config.yaml
norm_place: "pre"
bias: "none"
lr: 0.00334
grad_clip: 1.0
decay_fraction: 0.928
train_tokens: 117200000
Each number is 128 + 32 x the weight over its row's rms, rounded and kept within 0 to 255. Layers, rows and columns count from 0. Numbers have three digits each. The size before them is the row's rms in percent of the matrix's.

# layer 4 attention query, 64x64, rms 0.151, rows 0-63, columns 0-31
092:199119103175074120134149103107128147117120087132152135125155150159180056127138091146147131095132
098:143141152158166106096130159149148060067117107108126099143215146158172142083111144187146148142125
105:133123151119115092134136156107119119166138174133087113136145176146124187103131200156074140126165
094:142162091195162141129178182094122116163186154160099128143105149084102109139101134126084112079135
098:096154074143195149100190170128125157134098155073106154147104146070083123200157109115113114112117
096:131104062114081084102176072148148116133095177116154152143146138079183169124137111112119129117108
087:148085162071150118069118157089096156179124189105083182149118182086095170128151151146103144068113
091:171096062097098117181126122111094131195105074141117173168136130127156146111097159124131125126114
102:128107148188141085203172148119165124134076136134118157133153119166123093124112086208111122136116
096:110122177188105113062124091129112099113100122173139116088161189091190150109144122121111145115096
109:168190178144119161090061155152148111125084117116135114114116136055113140061120182165141121141113
119:117159129117077072115081123129168104117100101126112147094125062110174144150154174072141163132157
080:069163072175103106090141092092136141149156148175121120156195181119122138133187164102098129125102
107:119145083187112170171129085164153113059128071143135090147094072131164096124154081111108122130166
094:138081157110147127146097076079160150112093123144134142130113139163068140207135072126155142130053
098:113113133103108116123063114151160090108179087106101083136124145055102174129177167120135140130125
109:063169139111112121115148130144126077134073180086148144172123072118097176122161127135104101124153
105:139122138093150117150122170120105145117050191060167130204089085075143118176131070173127141131123
100:107185167084140096119154155079099089181114138139097168136159151092147150125163135113153113132127
102:113100187090083155176135172148105128154119135147140174121122120079198095106123142179144115142136
109:106147091129131113176056132105153145111123177190184136103089123140120069176121136132141081110125
130:115107125177151145103106080112141140132098140155102116067100117079096087134171103108106099148154
119:134113115106110157139095162104104133172167141152177140126079062152053131152087184078139094133134
095:171102039144107132096152152173116155109160125139109116136109164158181127160101122119093088126141
104:164151114100133133080153020135160192138126122147105133154116107131151148137105103093141083113181
095:147178113155153131039153080092124092129158085101149093130129051139143137126181108089097180135118
110:072107100172153171092078134122178137060121098143108170098084094192151064114129171143163127168116
114:116108130155106170164123145123134101106176150091188085185107119131135106069125144177104175119124
104:140108128114104131108149100129090094151154160145121178141093112136171142244159169091175119137062
105:109089126190168143170123123141192121061096080127185128146049100095089166134128105143104120118148
113:093153101081125105151100153125115177110144158075183180168143146104101123111132097103094095112100
116:108101111124121160109081089194120126189100082130135152123062151108121095198086112159104143172151
096:117112127069125115098114109099104154088082117162121145150168120094150149114114186095127143146131
097:142127174110102143174138080162156154117169149161110141132090168118130131070132159189137105069138
103:098182128200099149156085115128158087125107049146135175146121067135092102185097152134122160143119
089:080101137078145156132147122118131103239146123076125140093154083151172113130087121173114118103146
091:153146094149072150122168136081103174164103143103115145136102172155153103146069143101101149121126
102:093199146132161061136136207181096128115162081128135080174130099095113145105081086139154103119182
100:091096189096134139060121108103134149059149146093113097139124158114140084138166175181145125135117
100:146113133149186085156121117081102107138141139094094160157150156127151119144102113144171105121197
099:119126131085155097157091151175096176103122091159132088071129116160167142115171145092193088125150
092:093048151090102050142069133127104156224159066120191118110137117102143114136160140132105108145150
094:117115164086161115132111138103082153143138118157120152111110149169104159092149055117146118155120
100:144102131117143129101124104104132110124112148059112169065114129131107229076107157166175072128088
103:147111147156176059172185072132142152144116106119141079110119046066123115114118194138096132200139
091:179102173096114203143149207128149181108085137121069122125088126127159115135075116077156182091121
096:113152088174110104120157121100164116150202162105179073126143146158147152168081124157055117155079
099:149117159090115132086107125135111143123122163170148094139134120174140106054117131121059099124128
083:148193152068116117181176110135122182141148161160131122183107096092127092081096088197133127160097
097:119204145091132122154185136206093157124099095119117140172107141127102132115074128115137112154121
093:105153108103109173143124107122117098108210067113113134108136129094163162121158160152044131145147
111:133191106150055096113110100154156119133112150155126094110086091117069094152135146146194148134095
090:150156172181125157189119153147152115119139075081088135136164121130092134098122103114136082163073
097:123132154133121136119142087051098106101092111105128095121145153127094090129138101094194140194086
108:085088144093175126133087148121066139112110138101105143100120165138121148146164122126160128173191
092:091119123179158155091159096172114105101110122164088143156083193089026068157134126103119104114146
078:075107116120146077116104123153201134153107147153175113109135067139156168083165080071170102132132
091:142110136094134152158144098139126136125120092164116091126072112157114097101144129072109181132167
115:163131141130089152135075160142096175102134108115109149135122133102117142107123120114104094149118
061:110176131134099169131131159059064128130123144158137115159156116176139078113096099081132174118163
097:137121176158159147136121109097143137221139127111099144123103077107140116113134131086127145092122
103:152159173134162083191164158166109136130129137061125127114187097147111126154118099047167159128140
101:076143085123177116129106074129158150128117176125123141152152157092165060146046108140112152174100
101:128151100140139100161071083142082216082170139183140096089138139141153160135080165128157114117187